Weights of a small transformer language model: 1.49M parameters, a variant of Adam for these matrices.
Each number is 500 + 50 x the weight over the matrix's rms, rounded and kept within 0 to 999. Layers, rows and columns count from 0. Numbers have three digits each.

# layer 2 MLP up, 384x96, rms 0.101, rows 0-33, columns 0-95
430506469396540454495505575557511492535430418499475496451460422513497598515404570460538477546450528536482490473465474459484464468499480563534478495421546594493511463489552515495528496473573510487535497430574463570382582467566523562466487436596512453542456403463541434491532416544490574638
523540534402500426483434511490592527433547504547487479537450434530534533499541429521482545463610508464387536578503450429524537429385442592408430481516480537518461501422553399509588520548537535570487494594558499446559526486573512503442442470465562459440508465500474491522559467536496567543
369362561397590479576514487505554473556406509525465445457490464480535564542467536504475564547484480438478530497507428504518418414484552607545534443496545621556547488469551552479448488435554510434524459444557563555476584478445508562454488504553527574602446443407484474512554468521508552562
439441450475523452556548594462533429559399488499505523459515516514491487538480441416546595507557601480426466577426470488538431411469504585483421490480620489576476463513540496498463556431608451505538515508524481521468536428467527555479524532510607455452485526436500439506524491528637577578
426462510411502549492476513437413592502525420518457454472509527533491486533498572530577399511546471420469530452543485531537512478568554547557484569545444420510486500492550544512472442457548427420540448416568545520512502524433391439523510588485494511490556512452459466559486411479480507539
457454470527543480563506623422621434407458524536440506439469495539559476645424523416539550455448546443435434505538518471498425456474515575560559486595509556528509531500496534523375578391529394389516588518493539535485571558439411527483519546440519440429576455431463433480609503603433530522
523457526454514445534519537476557539499441443537461517430531562476526518533464488442441453519490537510460489446482488415496515433371551563501466438468520540423555540527463420547485647454582422376534525503553549449390496515445453512554596506497558531520524429511468480484538463499490645637
394508523498522426507510568522532486515514498551485502425463452496549513524456589447381445529464471490450602462534516528535462437456525530618487507491561558437546559499574481567472502505535544453510424485571561571489616488490451517521424523483496467537558495481452381460607425608512547547
475453488453491491564485517455502514521485499508481543506414500492487503579460511463482493531490570453409513463437446450571453472480534596525437501545486499514449495486506455529499516531566441512473468460558529503530539530472478498553521515509503544536551509451468394519571495570482541561
485496484520439530524445628551538413438443471550457568424466424532461489533406511428495525501414550538439499486409433498459475507478558557556491570513560426513518425468571520584441564486535528423495539492495520563400579496356341476493501527586476487540554468482463422563504470554508514507
423493505446489491543474584513507404529441449550509568461506519555565517603422463439473509579457579454456499498418467459513449510476514529548471510545555488523464396522628523587458554560566442440465468446579554560447511593429398488531532496554533478565511474495504433503559440582529480557
484424535463503505522487554440520535534488493504447563526487472489542511578407494435513535517545600422449489541453452389577459482463492555573468482568533502468421454527502488563465550529538412477476487495620560501508505591491472510548537489495468524519561505496498429480540474573543491572
428507515400524489516465517494474513531465495499487564551428479491532544561469521455487501552531577430415527460438424449565481476470497585516452554519545529494456489513495472531466536492589450488487484531596481525517546537419454566540547482444584473502527514484507414477552463545488525533
512469468498593469631504504408492524432401522538509481528480503494519542586433544515534529526444573415469478415432499472554451439373468540558479491527483580489464502537515491556427539504500305423470598494522571453440531520525439488471580578508512497479559531513519452476572465531518515567
504399400486527407603538562467558484449432533476548497564532437528513554543493597475559568475568620497495392466465523453546420393522491503499530428480525471496465490476591501500557561406577308500498540514476549396437466497541504505488558561563457445450497526415507486487474449473485568579
437519484501564525582457502435512483562496535596414499454502543518475493577478503443427524478449508450484430467459518481522400525543495561613401518621400479542563470407531493528451525512529510452476535510503571517568569600382345535549455425485580480516549468520522441482602442517490580447
454401474488507515559462569439506479549491492516478614542417514499508479618435545466462480535559602460404517499441449477541404488489490566565489506536515516473485483489541481529477535505553471481459483498501508478519557492471450533518552521524491529530544557476467383523555448549492508525
409481488491506567571520494455479500546507483548483548504458499490527518514474511447509541500536583456417533510468476432579468492458501581549482512490496532451485444524481463567474513477532457440478459483588476511501501540449446501523521515532519516515533480476499426468574477552506497560
456416548461514617563475530443587481470412428566427597469440428545427500625465515447516543573462571443455490545500456512529508484468521568519490457611576527479472487480586483555548546406490444463515488519527626468450545551524439531570488547588474478463440511469471482573598408475456473507
460473449407560413574538564519566521476536538533432465513419480538521504627428544488489436485576538451464422478464476488526451502474446611593481492561602569498393544465582534496477550478614379407506494524517493454488517530502478556478527485510556522493430480457443504506538409637537519553
496351505536489442520409604517521561517448497520400497579397474564447526543470515378542629570617589440478509549458476521555532394533460594511542449563538496594398554474555466400527516439529511544523525521549457544467555418474461487483514427465448410458449439363524452569535473474494415548
504434536501583474584553562439573407509506555514515519495469544479545447564455476481514546539477595431423458501467483495499413432408454510571503510548525584470514493462534480573471554416568440416490513505548557500539484532474453511507534450448485515484560509476498430507564526566486525509
497562467491567432600469494470523512406372571463475647403369554509410475562511525503469526488553513475464481437468486466566426437407523497602366482604476567450541514479550458533494546414516506460534416504560511517541595528403487536510541454464551465552621507473533464541598498545433615487
525429516425528488582431566455453534551467469577547454564502466511528535545546418482480603507497533470465511468528503458520498415418402611556451481456450424544563510427539510475449484455570423385467474597534572574395598470525343606509454539466556451493478371536473512482538445517585512520
480426534376478531454412593503537418480590417535474458566506481475537491604473459494527503491585473425380478584493442509512523511515455571540405526450544554506447490394611499587467504463511400423429428502543452527462481562518423552514531565526569552551543532463436488539531468524610496587
381433524460487534489505555487461476568465384550467540441476529534471550575476622509500464593539517397443542526471396436529452518509556541564503452599555563394530519509491373503527509442536515402396434458613566493496505596521521554567454506538532510522463455466489461454563435525527518516
416466506466537534505480576424484523517515553521484522534442528547518509605467544482509507527532579417386517435483390464549456462483481574514461513530479470503466486476534471547502520531555421536440530469561520473505496508469442549518506476531489583523517504495475388506566477581493514544
486414576433458494521480519466574422495491509460446595456463498508473553601437574465518481516509600440490523535440453510522520497497519559493426432496657505439429479524555498511525497443573462511475459476545474498448526559437497541550509508583515477514502518475476462563582448512537461528
393449449507546444625509507380612566540407470557511506482443469517464472559459476353532552537461589457481453535469502480594403323468540530551511420641598551598564532548525415493502440474543397477504513492569589549484567482558453503537433566488519385522480524451448437470527452516558506478
497440514563540514530505499372501446348448562423490510531539495458602593553562424569473524502522508468429482498399448524533443437457528569501392501443494395559414485435508450591474457483501500382416610554488571526473565429467488508495578537508474513547549556446481481546523447484488514504
485429603381430479495560636444516445507477489520503519403430514505477550555509672482507497506571523473396525542459454511545464536462633601562464485535545495470511463449568546490453708394540529456484416430540519545418490443405443468508563398575542588485522457397463525521517485501539448500
439462499465482521569491505454497517522500478476496588524444470513518573551454480456510498517529547457433545516449446447559447495466493583519427490509546535495436505505489467551516521485585435473444428483596528497487513556459484538524575480470485519524523481484533422495530499586532561551
432493486510494517542483517474520486557494478489489573515451495532499518530427508478506486532543529469445523493422473459581467493462552584537464476511570475492447492521493460587507516486568427494441520468552492531473554553476475548536493513479470543459515480548466399476526493520548528556
517401445531482388555565465493539417478486445482475637508506513520495454558491576410515510526562596479475508544495507479552472421503562560512555362631530527574564498527457553450491522454567389500523567492484441447446459539554453488440543508530405494516505498445494480529563518515543437498
# layer 2 MLP down (transposed), 384x96, rms 0.0512, rows 0-33, columns 0-95
483451510531523450557600461522445469582483498537562564425506521432468500503518531479478507488530564440469433474500546566446543559581451496472565467454479557490558433461478542517527484518480485441457497428456474510433486481552582502536487512470428517550499538522571534561533398522579481527
500472434443525551529533455472449500482510506545499454509529495485539476527439476509430501510524595532450435519445481518505502463571520519486427483510486476486475516537469520467588485553520578542454481538466415486478559541538508571549499545465558436536425548465505553569504500495517398502
539437504485448489506532474525493568581462514517567472467549520452516513383492569456480475478478478491534520423448496548448481496579467559509547534498529489472572524477514546425522486432426536499434460455431480437519577455529580476512538561460497510500474508495493510543561510521519527524
506481446492507532530480539517518527501440524447528524544462476465487541487521503485564428523524614463435517557516488422509464484584507521500509453532518430475493466548491496527444540452547503507540543517593495511463458376501491510553478496486509501450468481434479467471486561502620498519
561445479474493488480536465580587545373601530441466511435442508546467537500482533502576506513419354623531506528541543569409539473521527397423464554623546511521533403479458511503564510557563591545606475410429468506456451475495465490378516487450483444467484507540461516496519556495421479546
619491465586490536424508537456395549493522473598424449505525570475533488526564431466506549474472555486495539536422529493488498389535541475513388459512522469511543617474484577432487420535482519528525522550472542554523449446575488581544502497486402497480489533524398562489448513519534490462
498518468509515452440529497476570441548544508537476514450534564475531433452540429502457553515446603438437524542450483486529514499444474545485403494453573484502584517515439502526478501416499489435484500410578474526440517452500532542488643486492478492506444465555559483477528459516557525535
395410396485506425534506479545530550453488546487518513410573494428491570494474494537370462444574532505547532429548521568546490428514554457498555519508488467546579436399408549477538557526479536554485612472445370493531578441495566544628449456558553534464561415495502559483493511523480511454
494513425529529475548458476475536510522461549513508509539480505487456522578482498477535479510472602369438493530378574377526472446507540600546471467484468508528488493515481491583508529485538472515457506468598500501484468496533457462610516504517416552510479506553449358492490487571480445530
502553443556493565524551585576553392531590418531517542498504443495504521554503460405375545524432482502403380538382375567527561469488473540462517532516578459566513461591580561545539510505403491402550433471517574607370632534501413659507482434491422485551486484452489536504447476483458517454
425540424443492489563500478523457482502460472520474476530488525496499535519426433492503524573521580440458461491357563424519547529512474526488529474536526472471485467500484565567510535481507489535460480511505518473557543549504482516594551486545404478486461496529489542441535489542513490503
450508415510496469526477491504506542570438445452509528538535525446469482504478472446488502569506573410422464526432533427432501475497488553515511454494523519520543497502469477551462494524501467563460575483584508553494471574510476481569565546478448511507500551554497426450493497533519508519
483491446488490483539467478465557513537455579509504508531508519480504538557498507491459483528487603351435531491354547387497491465501538601550496469521542521467480497525475528591452500482536504520438521477610502496513492505447401546611529508512434549507462522523497407450528475529508507545
478550466584533457589460507438486576411402468512456502491525523507473490536449509538543573437459572390476465446415573480522445464438514539554442532455498589533582485550529471528505527481406466515540589498537576495432540431510483483527581569482487531514451499424510482511511453530491482539
544617523620540446484569520518468461481553482420528513472513395501450487551384513422483521448434536461628478533548587575452461454500391484483518543516438559416537467440524530599514510614523606392504549513528508441508546337544528586446489444449523521479539515512488569514521417483510498463
417491552532540468381497498411467532461558519479390455471608544523499467572565491514418521475430540454540488516505497511520504558554587502529454557512474496550560505495463533496521555480503503532469507472509534527561553551547527532522454498481560453495477410488415546541544417408475499426
481448402481524460528434526444558534526511542547493567566501487491510529574493518481481473455506665400416476537403616356528451397482520570554552480502526480557528470505482487499525499446550492526440522499626481419486470491507471512583509493577508529535468534526489383483510505537447471509
408478432521465543589446496505498476577465486535536503515491508518491521465480493474502531540490638370396515502382567418540457468489483549560470455484505542456480476525472505627533537434521441503479480438575511522545517544436426497589541555535451571494486510541493374472547466562484478546
497505475472502555513548500502501444539458564552483486502551563551565507518504555578491564485452531494489559298507473567502521545452462547608477517472471537494408470495428534565508456463434496465543426535399532535568465533427497495589480579556414531413474433468475517486506514425498539387
468531485501396528491470484507537563556528501533519464564420520488479513475457480525561427524488560529403544527529499432539518566510478477521540455480523516490459556484465516542516464504476490438499475506542547474490500458543485583522503489487486499553528515389424583463492431540511481569
542730530543546444511536538610554464544551522530478418542524468446546432520551531506484660437422493556659445487507525487465380449479497510416555472492513406500514475458448368476526541532619452492583509484369522502567495438468579472339594480529462433353455516533448427609401445573516469500
536503507498493538543511523496507510566480515548537513476508490511528515546492452479541467554520629340470543520375492421495383460525463547468406449482527514449440554427485488562513533432541448515496549474489570524477501472455421537594544513523476544527500523486448470443482484557497474564
479571527572521366564452499538424508352295552422616549451308519444432396439551579535391572393553416582356528447523560456519549544505521429500611494651443536516512597579529579522410522404440498510537393485540433534488496563399583556422504368467606462567647537558521460575536430394435614535
651420624467594356433414532523399504457471381458537542543600486479559542543493558564473697352443440456506560426560559499396638493350405524540606498464389385523497519561589507408455432446553498495507469514540515483497532454471398479592472606452620568511549368563504551387501614472492465526
507506527469541488479465525512410507487571425530505528526556476423476504449544479488519516526498446478508461523533518502518536502530520529448449523495494478529530430429577517494456516486441515513425516432462449600521493575522492523499520533545484479477445547487535465550549493544488501521
452288530526534491395477560536445595563495420608505589415529518458402518572480507430575480549502447440515536478544329541533397478538606408447519495546585612388429548508592423384587406464511601428454401474556607476500512473435549589513553567460603407514480471442487573546497473479524576533
442478421489531494520495549487525506541479510547517501576494495454507545590432521454500512558486635375407519526446507393507526472494500545524507501460453524560551513440495529563481502486527425517409552433652508513533468504490409524595472517531450550481460560574494350535475466538486448530
499472561488392549494457459520528388457497585558470539431522523544520540454481540545597533453507556472495641418578535492555481503487522549607462378401511531522450533571414432530551581484466434502506454508451609492467485521433513544592417512543423536507509499453437562456485495455467505440
487454497463502563562539475461516534500448479492430530468493523470515530533485489530503570545457500479486471546517570464538485436492521523549459448504505463599484495527579489486531540543477447546488430479508479490547491372518496545611414564544487544408496421521430454506523527485470492475
459498485563522521583512407471541544433599497537446598531515471530548480498499468564531560509432448542451460578476520625448427496517451483467506563386613511530482473447442466476427367571375480433564532568488459506575484414421420554490588487465580550558551579473468416507548479486509514447
448516552518466423505529463429559547549508498510504541451531439530505592510474536501543509475434488546449553531451430493438545472501519561473454438512461512489542461563447433518466586406532500503482480510484546537430460559496423508500556462577582499489468460478479529485521503511553527453
471484447485501510567499479487529499547458555465497563555489496503481524544471503500539478560455581376412522511379532397501496509493499581528433430478543510486467479556470529590468537477537478535452491443599498504490491516457470490598563510490428539507460510554492390457501494534473507605
414475471539449510542465507467543515568473518482527562542476525515453556536406537501478478547516644362390513445386562358481506453484546559541465478488533526489435484484482484644466505479551388539430502406561476514547520549450420489591494519547475592470523557527536318417509477545569451638
500539505473512535449491440507426524529454507522508392466558528490566491467524448489452459555475510464551477449513468455446460523583434439407503536503455482529467486519586557490471501542442503470505544462488442561531557479439549542462528472470519547500526480567530471543573534506523486569